config.yaml
head_dim: 64
activation: "squared_relu"
norm_place: "pre"
positions: "rope"
rope_base: 499000.0
qk_norm: true
extras: ["some layers without positions", "value residuals", "learned residual scales", "capped logits"]
init_std_down: 0.0
dataset: "wikipedia_en"
Each number is 128 + 32 x the weight over its row's rms, rounded and kept within 0 to 255. Layers, rows and columns count from 0. Numbers have three digits each. The size before them is the row's rms in percent of the matrix's.

# down: layer 5 MLP down (transposed), 896x224, rms 0.0931, rows 480-592, columns 0-55
# up: layer 5 MLP up, 896x224, rms 0.132, rows 481-592, columns 0-55
down480 094:108098092141122134111113086143053143078092075169111176175101095155146132125118132085133125121105154092148185125123146154160129110170126074157097131090111118212139123144
up481 099:109124071125136110154123076116133177139098147171121144099126131144140175109061097102087107114135127124144139148117108162143101097151090045079103176085090158128159105086
down481 100:031082118051114143072159110119137118175193103164175090134137060103190121166110138150108140129143168180108097097098101109104123130120168138119139088121125138143072108118
up482 096:083166155123161158079107094098172151142152105214179166156098096089125185227116099147136151084134087202084160137122114163095111154185130083096154111130207111064108096159
down482 089:132212147120167154123108154126127203115108103168116115114074128122111134077169065100140186110083130115100094089131181132081084115142192121151214094150153105078180132161
up483 107:150144121112065165157129126120157138143139177100097083120183104078150148125086141155190144131141118121153159137118117137165170203131115090132126112094153121137116153105
down483 102:169058110133100087167154109120139149155186156116148141113076143126136175127122122030165139076108124088080156168144096078122131154162187143166181111107094195126103135149
up484 104:170165124155167155164123040159131134105112107162110125138120122112161171107101172126140130056158139177148135119080103135095111139109128180182096108153094157113192110111
down484 103:082077120129108145155140168146172086119174167169147123156152088109098142116136143127084113115132071163150206155150116155092093162156127196178152138137148072090123166173
up485 104:119160151144108146089124133088101127147101176145114124117104108153136106110109089121137046096131108079162150112159129094149146112196180118111134072050054128151141104163
down485 095:066106064173125102212127107161127163084179148119109095119129115111086124124160101149143117184103122123107079084154114144179089121155081113089082137130152121121148117121
up486 093:158144099092153158162139135108180132104083130108122140147175118108137144193118129190163110131131092128151086129123118136137146114183141104122041165121166125114134095168
down486 102:097165106160124143188180149143101098189116124163152108132187119173162095112125166151118110097110120153106084125105147092183143122100159124168118158138115161039188098187
up487 105:125125076106127122104129097123137137088091143111163118115066149123127175095170062218143158157155121168175149124130147142097127173129077205172174196169130092117117101119
down487 095:082150062174139148180117117156142102116172092141142157114202135079151120130145133160182131164138179144133153151124113143171097110144170158090092078107130064114130140101
up488 106:188143126127125159087151147104133120094160087101128094096122093106136060145175141102094162117124150144140133110125110200178079127108112128137136139124110086163097211211
down488 097:119111138098132156119150099106178100142160144117171140059145098176179063191088130057143078081097116151141119080123124114179101184144081118137079104128118154215115087153
up489 108:213119164102125127119155155124091159145148192191112117129141115170156118116102135149104173212102121126147176146113093094188115143133184118115160131179130162095146124202
down489 108:149096124113154122088145135132118096190094125128175105122135137124112154143164155160129086146152198115139213099116173109050135075116093074114115184154099145119140095090
up490 096:153126160154087133132145078127153143061114128114118121119114165055103135107108116111161144131155184108127023109113070076137210165083113139109146107174101139140139100113
down490 098:049144119159087190221122128065137070105155151115059112085089145129081139096174099109124185096121119077126172146073123119117116183146168132098117153151115149076132109097
up491 104:115091163113103093140137096082126131132125081142144151133119119133098212170121108124054145124072100055114114081092152145145148132141170110101161134099150076114140100108
down491 116:065157107110137189131130124070138094172143123184107122112079111157090143146071117106095086154155075160108126160099163117106060161144115082145149125131119062108128118097
up492 095:153140109117194115163116171154105094155126144113109106114140147156098126122138110117117141158094043163158124132146107097131137162086120093142105110135068104088129203167
down492 102:150123078105117072145045116116092111115177129073077138134091110152188097072105146185156135059093041092075053136094162129108096126118145154141129142095112111160085156168
up493 110:133107087178168152146143143181169068131145128124104098150134148130195138191115114085158121086163119113185138107083112103163107074200142151120077160107123118118174141123
down493 103:093114138145130154095153123130068122138191154106100126074137122130134096146127070095113114057077112171125095190098116103153119127183215140133160099095145099144154122094
up494 108:126155121145091163068096075140119131159086171183058109102142145181115085110118165136065140101111135125140147151091138161099156080116127134092145099083144199163104140114
down494 093:157154178136096174097094124118087165189113115179176139176089122148147047114173099136111151075106103105203215154166103116129140136183117143133095128070086123153110109037
up495 093:123152085180101135123125205111111153120158124132109133134141133160133147134155149138151150181138080139194136122081147112108115110108048116140155141100044052147111132145
down495 105:112134134121095131089121091126137222086133136127163140124145124142141135137077086151117164185146095074108144093113168128173177081175100119148181081040121139094151116131
up496 105:120155151152103213165113180164123138123127103151187144096128090133094091095150158129072130125110101131112119146149127131163146134147130159128142114083136101169145078100
down496 135:101140151140089126112159181176067139113132186150145133109132074153146084116095142112132156099096120170126136175122084097138118169108160080157134148114087097159138105090
up497 108:107134138162099160136036156114074163075135127125117083147121203057081134089162115138155095133141115211124150180094101061190171086085097144041129153141177124160098143134
down497 098:092093115109143085122149124122091182085124113116144149080129119173069101099142131155156106166132080140163169154154121132142163118149092090112084187118077102093117108105
up498 099:119159095129075146143139141129152147067165188152232158102093137124148080176122117146114142140113064150073120183096136121134129117103167150136122126118084114172141094048
down498 117:147145112124104163124100167096094099160089145080094168123201088141118128107103150082125117090159152116083142140154129044179072166059192092085186146112062179114129079060
up499 115:113098116204162155122073137142083142140106113158070116082132101110107121161112099163135127131158124130207128103108096155129111128122129074091181171132125148126210137149
down499 118:169138149176099167199138183152084122202151115113114083184117136085188125098176174120169085126122117135074115109107088119138163140129120117194113092142107105077180138154
up500 104:112078178088125180135179079082108142135117105141154111130133146181129147117140091195188126143073133127101090165175143183175168116117139180172183164100068103105137161148
down500 094:127122120138143107175146176112159178097161150136129128126050076147151119128139091114127173074084091171123098129164141133161216145106096127164140153126147071071202104066
up501 115:134105106142113116076123087110168142108103144137142080116122142105118106129126147127150174121118164143125095085120134094104175079137102109093188127146120161137103132153
down501 113:140145131138094147088072133153130125161126142110160154137125106125119111115178085175138142135112197144124128097156159130164152079067096170124121203128163095157082121126
up502 104:130117154165112108130138138102212133142085128126078171150164095105155216135186100115165074167093120100145205128090066050101143094127121100118119110103092152204132151154
down502 100:096103118145147103124131161094186130186154203087113122148112100049161160163178081159165154098141129112163096114153185122131107110131135136110135158105136102132125105149
up503 088:190138085148206085155123113168091080154156152103146160154123127127152141111162096183111095146157166076071097094181157098145087166156101182135114106138136134089138065187
down503 095:179111114147203096124098089157135107109132066139077164158170146134161168102064123143130109149144108125149090149196129188103161103206089169114100095141138114138106190114
up504 088:100144121117048129125064228082150054141112122128138119052142115100110142146150134083161084133146170113131087103122119177080152126116122106097154137088031173135096092186
down504 111:102084135116163183100134159153117108132152159120131074172065118147153115156155118064176177204149129153050147150125153160170173151192075122121144129100181162086207116068
up505 105:129196097125132179169129179121143119096130147149128114117115084101157150122154116121129153144080103140136082112111122093138118113104151141122187084128112133124066133143
down505 102:148165110155161157173103155152086100162110125135170080157116136150130138093039131120102098120063071124141084118164136092116138117126132153160125041151147172146100193130
up506 107:115147084117155102119152094173142114131074110108149092174102140084091137106169160052101049172167140123091077133156144157093151153047085142128132108118219145117129117108
down506 090:113132153118151112137145084142220087150095050114158161097119153099154131099113106094092150155100096100126044115129159176176134149118129120146099087120125152126149116117
up507 105:143209154173130154217131120107148105138081117155123096144114139116145083135131108108090127131102083199101128097135178124148142138131090092151041193131106128137157079160
down507 105:137113143169114163166125121172156169137126156143135145127137155155147072076179155092065146104059126062143145097166131116167114131115080113174053113165104137080129101141
up508 097:151127109148087117126196106157201168146119115157075120158138114082119187149158106156139139103112186107142062172136115118100177106089101140108101183099102112157193098052
down508 093:168167113155029211151154051202111153130105051125134072160103126146133128093120089153152179194134209158081119166133096151115146153121114100066108106106095152104111134143
up509 083:128105101122179171144092148094141098090075132138239126115135123135165176175135143122153048147113148101114143105141122112105165172099135096131164153176067151132129169095
down509 107:133089164091113127146162077126131165181081140185171129124127157129179144151159165098121112095105147146136133171120152103133087139108139107115101138154134143081083136099
up510 108:170189127140142116141166102179083120124112143142179072149116087111152100159056163114093096153132085136152109120147121097126139077115079147136129178164126123157143094094
down510 098:097179076121167096186147096132120087195170146136107139178098110136135119133132079155148144135113078141063175149139189100101128144104078143131109119124150113130154117091
up511 100:173170086105128103137158149096128136134049156108184118135141115116087129139105160149124150099072105159059108184128199142110113053115093084112156116183118160133127151153
down511 094:165164080129118056142159153133115178162176182162147117083120069147147131127083152132115142143084117178095097114160109101059150109105110102165105142162095126118171072145
up512 105:093097108119153112120165087134159119124078111141119177171142110166143163162136116154137120102118119156096126200135121145105140103081163187052121077100121129132151195181
down512 092:090092181123151110193121095125122106106101093143142121142088114115123180148188095222133132126152128083116191144124176143098114117137169116103133160086168116087183141093
up513 096:115101131145173083099175179072167171130161130127144088148129109089098128145172147066096151152172072102180134230094118141182150118084109111111144121086132169196168157092
down513 104:168127135198119084165141107199115128195134097083081160134131117106187067168119142122183118121115154131108124150151139137100222090128130078145113120205115079125150116089
up514 098:102106118133186187102108160097108120155087037189097094092134134146130116146084065124119136182085154179110153127132118087126134109103097112127184178117188198080076106114
down514 088:098143165165078092066170117097117090163116152133131148063130146135124144160118162112117094076097157134137140112132082151141177109129113105134092139109142105068121083176
up515 097:108212134137169130097099177114116095067141118127173064116132091077196127115127107119103198123163119094109108181141099074121133160111132105105113135090126108163109178151
down515 101:098126176128157146126129125166096122090119105087204130163115136082107133136049148108147159111162162116107116078108067092102141149157110059146129136138147183078130159095
up516 112:142132141112101189205076148121181104154067087171128128156114111090086125182155126156211091131167164168113091138134120139101143145142131080137104176168148148156174117117
down516 110:121156135120076154154082157136160080151113072091127178103088133074131112155099158096143093140110165165109148104123149084200082218130107133078094116053194096170115128109
up517 112:109135134173098102067186122095158122104166074100133118188152121101137164150090086118099150133128096121068121100108141109170137121145166141106126083130146133098130129087
down517 099:143142082139104169157103172144146088110126120153096093118157175161161096138151054088128080100120132111136126127163101127148094161174184133161080082181135117123071160085
up518 096:103124123058129097095130150092135107099141130169173137141170143109156102109147170157132113122135085156138153134146085161122151096141090158144133125136062136102126160150
down518 094:147117177102176119077114124168138078072128138146159175132126150164176181080070099125111190115185124069128171111148116113186182136160122125125118153199146129088140127165
up519 102:138053125084131140088062149204163082161157057104126170129084123095115104136102097071135068122087131121063152179136137135067130091111107113076109102111145095137066105140
down519 088:104137108119159181147156140124090114141082050150083140170147110138133092141058110108193100114132154111136112091166126120180189114156133105108133107017134060172137125174
up520 090:154154094138168107073076195171176099115090163154143112097126167185057117100045062120075140097138135145086146130069176114129098080146144117136140049083026106140117092129
down520 096:116079099171139128164138080125173118128130141173162117106183166101153140128122134088167156103103118133158072130171075131094079133114094140148088128182106168154200113166
up521 089:135079160176087063130126141164128055136114154137146165127163117140155130137103141198077140150155175094153162113111092148080168091095033132136106081129167140141138185132
down521 105:180148142133096180101154131108148048167145119139133139122134175130195151144114080136137177091143115153103114112141088214168086115167202120143104133166136097116106161182
up522 097:125107157154147099131112142104141146113063138171083136089106125145144125148110167176056143110136121114170151069136119107167094104147145110156138132081087121118155183193
down522 091:130121184101110146110177106116139205140091113071135103140157114149171097106076120094138121148115129144146070148067158131093103076143149131144119099114199153141111129106
up523 093:105117106118180074147093154160143109139153090105077090075160143147138101172073127083103135141121112086134155174119153121165108156130097151122087115126129133135122153161
down523 096:180121204130191142137107129100195086147057121164093107098149147167117101112134146167161157133148098135145136189070127154145134132143120164157160162145153175116149128121
up524 116:107157143088102108135169106150155134113106117183155105150109060128191096151093119180102079171105179103078120140118218161160130138153147071139071083167146132134166151191
down524 101:145118153116109139138154163103147167200126146040156135100108146106162087129070161106074108122114170105157139129134181135093132099100163104110095120098133114164135094100
up525 099:118138160086151097106115145153163123140102106139135175132094112130078094139126082096119121105150173196101149164131114135175129099139087109161125146146123137116172181175
down525 105:066094153088087077104120102144142132155174130085124147147151111137141118101120126082098138205133126151174102182168113189173116108099096120159123073149087106086130173205
up526 089:141144119091090092161125075119089099129133107131149102173072207144163169098138106106131093161126084154082100106122094079126099104168140101144124175119188130115124164091
down526 123:164088165118145139129146097088115102121166150115104158149099108217180119119169093103078114115133104149133154089162108114156129138176114096116128183142136145135128076068
up527 099:111128179080153043063148129049125121167151192096125147202122058166128169101106125112076067098144080070120117124085086140085122180120148146147088136112098176080099164080
down527 089:128112197148125080146070146121103124123161112107120022136124105127178147090094202151132098125075020145206114125151163122125143076109144150133117138139155172161145110149
up528 089:082106088139171139090166078137144204136158181142132126150126103087100168125118170133172142135159097104124103142098075146149110115121129127121058128113147152170181169085
down528 092:109163127082118138110053166110091129165102160063110175157121129082100142128101102097124111149145079119125116148108121084069180127112147077075113095121084128132216149133
up529 086:120162085118090166180169147097107060149116150184140134136078065091116187139159150102116084121097121118118128152117141132130155136114180091088185095166094158074133108083
down529 097:180145092093083120182127162151170081091131107126150156138116140108116093147141090169158108109089145156161154121154126154122081174085100140106120106136076185103119144137
up530 109:146135090139128116110147176132186119146173097111144141134125123163154166090103126143099145125174063141147119157090077184127079111132095179102148126162136179156141086152
down530 108:129150139133103171128079023194151125066134145111212150198097126152129097127139075135109147130137108121130116121156121161185172087158123134119096095135121113078068123145
up531 104:082116188100164095091069139157171116108206128171155136107118163058141194148171119141082143120089173161095149095165097139110107098121127102192102172119152103095089110129
down531 087:098136109147107094112126111164121174085137105152121064098171126037102135159207143069131080170124143102118131129148111171094102158140173079157140094079139123149086132146
up532 099:164163190159084091138114083126123112168089148113122099090120118135147112103102099167116090137086115134139111165020097163044173211132173147150107137159110118121154041131
down532 097:141149200107091063138148171144089128184130146178128107064096135141172172109137126122137128126123110113119071125072116176112138146143106123170148087113147145164124100162
up533 109:150077149139054116178171136113129124110154119142114104140157138100083082143192189084135115102174129095131094113059137141115152144148125147113120145052117108085131133216
down533 103:117155118135121185109121109106120111095120122125100144074155132068132145116165133116100150114133177088071135107170122187172170132141132132121115082048097142137075177108
up534 096:166143110148137100139107169145107185111159131100132094165210145115111148149115121113110081119115144132150138122206118160167109165171062102086125110106074099137115153173
down534 099:117087148170125135113168133093114138093120163120170194087178112124129147142123136137144107104103165126124146094180129130191093204167090121065119162169081168095131099115
up535 101:106090138132169112106088154132133096141149124086154116126081159155135146163084149184154098154148136155112103136144127211147166134059131139131170137102098112108098124133
down535 101:112165107137151104149074185155160092116121136148087091059151110143141088150051155137127072171157171114112104044105115114135123176126192060141163141170118167107141150116
up536 091:117147114114146148133101134140175126124099066131145088121120135108225130100119116138176116141078128100103118111109128147139117130164144099184173197160124152083110078137
down536 088:147134161112095147120077147139174231151133167138136128090125075100111107140134151140156164146135171103109154094076162168099121117131075059184126122166112123082094138078
up537 098:114156159103157101139158145115145092085154133137128115095087160181088178150169135133125142162175078180107105071100143129161125174121107168149089159192121144139174152155
down537 100:162139168124110162142144152107095045165091145121130102087107125106153096193057082107089125089121148111156105099150165113154144152101122173150157174142139114127096119186
up538 084:102130117155149116118142127135108113119164203158153148098185105156146139153096146077133150107121072109157128111108109063137112139146104128111113136095185104154181101187
down538 089:112147121171129071182147148145161151186132145130098099115160146102103131083158027136125116124122167138138112156206167177085122121160123130123136179135165115101162124102
up539 100:148109116133171154124105143135111148145118119071184106107118131153124101123139120120054092125103160169106095162037090097102092088162138063116191201128058178127199151126
down539 102:126116168121128122159171142117108093142108118135213129093122148204125156160063136143114015186126135183138131150107177150077157129125119186081111073093139164153176174139
up540 118:131153142095116089079068151129168090152098100200106186108113121132082165165080125139114094197141134214130099127045080113152167157072155188062154175100145098163177139148
down540 107:141109125097141136086087147147117118180153174138124172122199112087137161179133159156128070153156066092143078141098109099169173060113124120129096121085130137138145191117
up541 090:116180086124139087159128137128083102087105145131139130125107121100109108134165171117166114127096107105123127112088137131158156089137092127155169168129132082141120114114
down541 099:111132152137088135106139154164143173068097135161111171142140155084110188152148137097058115115125058023210152116186083164159150168135121110123166145144097143073093136151
up542 111:121128185125176052189153143135131155075119132094152137114046157159167091101164141098121097128125098163151132190142144158121193143120115159187142167115127110175128169107
down542 098:116098130175191110221120180105157150098184122150125127141093150152185080122141120125119110125107111179170125158194088139061164075154129120146078150156156134145101132084
up543 103:144087080161112166101201078111092092092140167164118147119092174142074121102051133140119103071079164122149115130140131170141111102152142135140155162112112125152145133146
down543 106:153127140192171137057140159109123115157125161150167087177134068116119120114135157132076175136070161148120123064155103110104119135199149084114167132142205098131108103124
up544 110:109120152166117130116157123180122152117124116139093150106155120190100086143143144108136139110113088118139145162156203179108090119172163140127068105163176156101063151176
down544 101:159146185053083111139111119114161125151111117147143092103124122142072157145154140131121180070113159178156134066096132141129089117106187118151109137129129106107157135090
up545 101:108111138149140120141115145167084133114077126112067123090159123139085143129131179114142126141165146108157118078174132122195135149157096140150131155105112135103085110216
down545 086:125172117068146086139135064145120105090149141116073135146128130143161120142164142140173206094129170159162121143163070171107089111073109125085094135101107147186116169195
up546 094:131032110101119131124162068147153148178119157078137122106082160159151141134169099144144149157156110146156122186114100112135094073138136154131111139161174135098125168157
down546 095:168068151157157117138134131163150158130128143136115124107110178108125125099150149098114131125145145087119094171101147131125082120123155094097131111171161094124109162072
up547 107:131113120129094071155167129068154110100171155121135178097175114160157128038106081162092115096121101162160133170138161104119043095143103104050122136099100083163142173080
down547 104:160095108148122142087163169133116086130104158151149115123173132049170104153130146149100063109132151079104150160132150103138030147146096080170142158076150077151071156069
up548 088:186173130130102106060143172111071119097128127069160155139065177124116168118092088126148131143100130118141210142073119095134170171156087114134106079059165118136072094132
down548 106:172105113113072124166170180101104100140129140082096139099227134158156122131111139152104036154163107120202148169140140027125118144099142133127105159123102140190138126108
up549 100:169102118108068135190107138085068146135106097141077142093062134104110108127126090080105183094113108144163094118089111107129138136169131163090124122082125161138151106127
down549 106:165122111140102184138135151151130081160085168148132091098049150115159117112122120088115127140091152144081122114126120088121128078125121094091085107132085164099117102126
up550 104:110155122148094121127104155206163164055104164097179135142099150119109112136112080068127172152104146141171077129124114139137110144156177097051126130094149160111126108154
down550 098:142099162160124147099126094166134161136108119104146163156055116139097138118190099122087161139146197102143111064139142125169145111141107134098106134136121114067119124084
up551 108:082113149098133109078176076091149110162103141130157135118141067090129152155119151086122091125154154090183095172120138170195155144109120127172090136127133136138140148084
down551 100:147159118138109110150131067161174087108128135147192167150066128145091088104103145127145059109034129138098157163128086177195140120066141160183144148133131141156164135102
up552 118:181127086188127169131102146129139126110145153189148097131148173119130106111174092116116111115145136147161131114146165087059150132128091077101114111123096128147178174170
down552 119:205140158160135101147139118142136161105098115101143094151218119212164115112163144155103091077185128109089131118117144097147104159135113117102126134134146164119122084091
up553 101:106143153127137106185127100080105172068130118160180150098107130086109120164101092113107105132133167164153085170132098109083119102114098146112136139099153122106128121153
down553 097:116108196127127165176077159086122183157103147141119095142111093079154165126098117200097102107110179062092113161198170138113134060117130117093121189110129126086072125139
up554 112:171134148188170072138092089076151132107125098105100142125120165094097133126162132186183103092188131118100141138077094129147193095168133118102093100076142087155137176143
down554 091:062124175154155110216130157059119111137156192122070102115137131106136103175083158145112120140145134106165109135111177133202110077104150115147153134179072083136128175115
up555 087:153160116190166120083163124091114133141136181151178095128139189097147078114134057142136149173155117128181096106123077105082130124092141128183177133106153175197108103089
down555 089:110148088152130113184072092100133126186184169138082093082147142141159154133129130129155140089121148221033112132186091130110161048144111091146102108178119087138167126163
up556 089:114106137134089121140215138141092100099129136136167119111188166069109159173068071140148114190157061115171136083125150173188106167072139071156112105140163144089104132137
down556 088:110124140146055139144128093092135175100129138096100122165110119142093123168171150052106109159147148064180208155110145124133090174073123135084112067169148144089000160131
up557 105:141085140165112077152095194136092126132126115133077141145181139071147159115122117076155083141169090161142123108066136091159146143066098101180111156116199118170182127192
down557 101:115132113083141098128135161074091122205150108166118169115157149141123080112133117107187103145084096178139121088166133101107102141101123068123144099169172145130191101092
up558 103:121102107108135156142091109143064118188142153131109091096164075063118105122219186136093119089155122098098096119152142145138094181139063111086172105079123084101134087118
down558 097:081115161121108108135107181176155110091130107144110149103151129125064096079160170137084073163109164096179060151115156117122113107097148136083126143078124094133089131093
up559 105:090142132129126090077160072151137098138106143084118091104130161155157083157084100177157141135143086141098137111087139151045118100113113157123150113133123127128154147127
down559 112:181155158154135147138174065148182126133108153140127078092147074160109089143148176091172153100115167099138192152166150122140177169104146095085102087123121175144163148074
up560 101:124091165111143143151130131134166080109170090138139105123115133135105171190104178103105111155148133150096156154117065166142085150132100167112183186183172104136121217147
down560 099:129108110149138056121105112101111172128089105125137096077114182180168101132161089135101110223172097079183149091158118155161116159143087152063164149154134141140077128147
up561 099:121121183116103139147123180142116090097134165120166160167080140157078200112120124133127129097111091124098158167117093149187114091160142107114085141088101096117149171109
down561 102:178121146127137074106086206158140039101111169097088177091133108100123158125087050083094117156122120094123127169175112135142117128065109121150115121204170132144105166131
up562 094:136115082117138075098124132145066165121133186099159162157155148036118122111072156116191168136110119183105155153093095101184132117168103159052087142110151117119112051142
down562 100:137128110159114136110133096132195088144162144132183140115186141102106125118143187076166148133113069086151070125149125101144120140119076087116098153150188151141151109153
up563 107:109069158147090142134089150140055077092139136138121118120120133097125077108134138128101160082116162149145087152167177190135148143169101117153120157133148183128121146121
down563 098:149028109131154145173101129111141129102108155065164103126074107101129096070145122188136179113119105123090065177137179142166203130119181136165082083138164140127187118126
up564 100:148133129128135115060142199179167146075121116157053150143117189063111143146105121149160137101139125143136113093134132118135137106144116173131130099122107093117155122161
down564 085:128126105157149141156095085126094153129115110173133125115225105090180165155074135132152124128166133145132152132107115105155081156176138124123110123166170066130091093125
up565 098:131135204129186090148168067190125112138138088100160125174126122196142128149090082128155136076125137096136099175104156092156137146132141060158140098085115135155088155122
down565 089:083152157126105109130134148179132101096109152165127115139145140148119180083111113123160121075176127133158141113186143141172092186154099192099167097070123181161072145112
up566 100:174109058156104140136111131119121130159103182144190122183084103123171118092149099100174116097101124099142143105116154097106095113163150071084105053105128084126070067127
down566 098:161089134170077162164201159090069135124090151141143130133150102146146123160141125098156101145093126101135169150162176074130137188118159122093077157197150191127157095107
up567 098:134168110140098109212094124092121115153102104123093125090142132105121157149134144079145155122141077102124094142131109111083155051153089086099142150163102099090192087168
down567 097:134157126111179122151100119074129152126109134107088126126127147126135201115112105101152203192148107145075138129122115068089156094147099123130083168156155128125157192150
up568 090:130100126126132141181065107073107110129189113111123142168155090148160147169109092085118090135075160124128135118091125112111126065075151138157114084111139091164093145065
down568 104:135124112137134158137164104109091062144173145110109115130147106185137100086164158161100175145141116130095113176131145088143146119116107132179136138124101099178158168146
up569 094:125103127131134058183185131185115162105136128178177148107113140135059070105098056138155105062125160145121121148136146099148102137084112158085159108180132165103103130131
down569 101:115112157112082086105105089195165220105162126076155134082121105102130102108148101150164112175111114099108071175135096130170116113148075139102132095077147189101092119062
up570 096:160132141116111140157130145130126088174118149137127110084119124110064148083083132131179095191137113093121160156135074103103187206103126148179127129126166122191138093176
down570 109:114110156122168181076156162093153127122134154141087128110100167160078095125112104127123088153133148115095138080147128097146094139094135211111100148128143146206087087142
up571 078:138143099089168139144150195119111170119142142098118079148149069151138119120110114181123138115136169153123088165104117161126107129127136097075147191113160137164106145167
down571 095:149108191155106142107114111131140185123121109153157082113177143125108150064141116124163141110084140133088130101122152090162134096149141178201112134154186089114120103142
up572 107:204086065125126180142138158114193143109138129127169118128114124168122141159095106085154092098092098136133119136130098122139089138140125124174159071114121070145134104108
down572 090:138114126133114111121084130146091095108187066130155198109151095095109093173170167114071157139143155132133097192105173101103103127141131158144156129161113125131118118082
up573 086:129180173134098127144121135172124118122129170113158119102140117092058122137120110198096152140114094135133121198125136119106219093116099094119143076136118088102111118102
down573 088:117137126146115104124115070112135132134112128133185119196127137138114117131079139172150126101182092133097092115128190115182120187114179078112146096169098134120109174137
up574 105:125076200115116108133146183137121075095121177102109061170104161138140087099160154155127173187126123164096115156128124163165107160150133094142103121084099142088059110144
down574 100:097081120095107126143132117126165032090162087141161051116093104126065114112118059191155127149117092119079127076167130103101147104136112151129084117161140058163147118052
up575 097:171175112138120137135102145153160084145119220166078090103148087150119184055180143110090162037093145124083158131111146178109197152139104181075158072130087068193130142197
down575 112:135117178144142112139097143060096106113120160138132137129062146158142125116147108105102163102084191140113187199099094137147126104168118162122107132084090176093134094105
up576 103:125095175153112088179117157126125084121106136175116162145094100120152134176113140125131196070160166172106115182146105151161162106139101115136158173111097104104120195170
down576 098:120054146138145125151110074144113167154165113118150159205143079106112062121143102182101138136058091103114119121078151163170116118142085180140147115111090159186070140183
up577 106:153156072146111107111087140146107181162154123135134148072138147103185096075221084110199130172118142133125060164181101119145150119144131117164109135048106193148153146141
down577 104:121122142140165088143133024143095120186158106112141141139108105116149078122166157109136188131116045132132115117142100113121162073109103141174093162138143159164103182116
up578 106:105126081102092083082139153142110090118152140110153081149135165074108214056101128126136126096126119141155159111157150137102139106156048109071134113196115117101159117123
down578 098:142128092118092108116142177128122133183099145140088150130135100138104165098161146168122127057100105145197159093133122133106111139107157058105107160099135159171089102133
up579 107:116128050084118182081167128188138116141108121136123135138078097094115131127178139203065124103147145156116110125196121113131120132129107057144084148167109080148196143121
down579 106:087147089146124150177147132092127162146109124131158135169154087072142131114202185157145141132149122154082125096088187110216134124193180125122160149113160121115164184084
up580 104:133110153164098121124117141132094132078132193129151127126124129088157133146141113114143136052131119109131113139119160140145117097154119200150189151075123129155094138088
down580 104:087096118116100179196138170121153126138123098160147135133173120089097099120160111097104147169157160154087062156139143071122118077129141101145132164131141156132206112118
up581 106:092084131150097081084173150138058131081086155164153147132140141098130227104125169102159113103158156117144138159108093146133090115135125143140108147194119100119096127107
down581 113:130117148100184085079166150111086165098127096085140103151171075137126201131166175102109128115145107157201149142080175079215117096088122144152136160126053128156131090121
up582 099:158109157100139123072069093162182119118107090158146115101096121133163166161104114189104143144089108164125116078159082104171204179061091155135117177162147117140083089129
down582 103:131151141094171121078100188155126081128200189124115167118096164100136143129139158138108184133102112135129135098127040163114132157101054125151108163165123154108134162160
up583 101:104149127177152107163182173136159156136141106151073109112120098131111089089149079121138094188128108143132069069079106125123148113111092166107096172098139137190106147138
down583 106:154140117187124165069103123167150186099123111093110160103070095148141106149153117122122147158112134135100128086144144132140091066136068139171097090135092097102120126099
up584 115:064133104138111103096196130097128118148114113150144091123109155127111111092155136056070128158177069141196149131074128156096103099120146106109101179190123127135151109057
down584 107:163094120166129133148149111097138113154115086143125086117176088127131154118116123082103076116151157149161123146100117084147086131122129121080114127103037163118099041110
up585 101:155162176151077180102098144136177144125185193107176088077107150138150102100119138144135146132113169132134119140070136152172138084182166182112074144081120118199159137116
down585 096:107123171200144150163137129116104134092131125096113103105141111113129071072164074148088092114083137126113139098189158129166178114124089115151079128170106105094034134101
up586 103:101133086113161173129102105127114153082046151138095120140124101124116137107145174129108170076124061176125129125114112109147173148149144153167165148135136154165136168126
down586 091:104116135105144103105094152116087113085096134157140117112079143116143104113102148181081120102133118102188090153139133112150117211177108091154148155170104141170086102127
up587 110:125072082136156144176129110131170165130076111144144071161172153047115158181099127145143106149115177165052134131148158177119119161155166157191137191131120136125127181117
down587 099:121169116131084093153094058197146080163080138141128134162134178104163115121079116134087142110174084131122138124118153151122130120154115159163137138136128160098106115093
up588 100:076136078058076169076110165138158143183081180099140112135158089094119159107083121092114115138135124160125111170095167109077102087138099120117138140144175142090119096139
down588 096:145115110088080110152162149165105168163132090135077109102163055124194120143102121157194081124164167129159105140178130162077146133139140119052151128082143163130106121132
up589 106:075144183082125132097130127171098100060143117137176147179074125093086117152095074096112139116150141120131092117160117172152092124105162107191137057093051077154099089124
down589 107:143196177099147126134117114075105154111086116213150159148135174091117131068129154178107116102133086129108108172211121106178068175107156119100155077102093141147117137019
up590 108:151180089112114112092154073092199132122049091148101136202146106158130142159122106121133120142150168140129092153066069138082116139091132139111104096099140102159105117104
down590 106:082165060120089094037148143099163115161082068128153079216098098138188142166160160194109134108106101198137147124131116107141138142103109133166135149122126165099150120081
up591 104:045127053168110081117100099128152146178081117067108085149097118119125192114066118121115118078141145137151126117136102109135170102135140099154082120176182123145094089126
down591 099:108119090195091201104089081134116065125102093146157178130117137143156155147182161106140092104156123144124182126114123119092102130158108091124110103174163086161143145130
up592 103:119112118120123184092126136108112151149163061112171087142133164121108128125160129080151083082140147112117151073124092082135163104068154109133160064141148113089137163091
down592 096:137135138125118157169125133120121159127147118143124114144135145128109139119150135082125126112146146107139049111085135194089152143112157141098166081085162136079099128033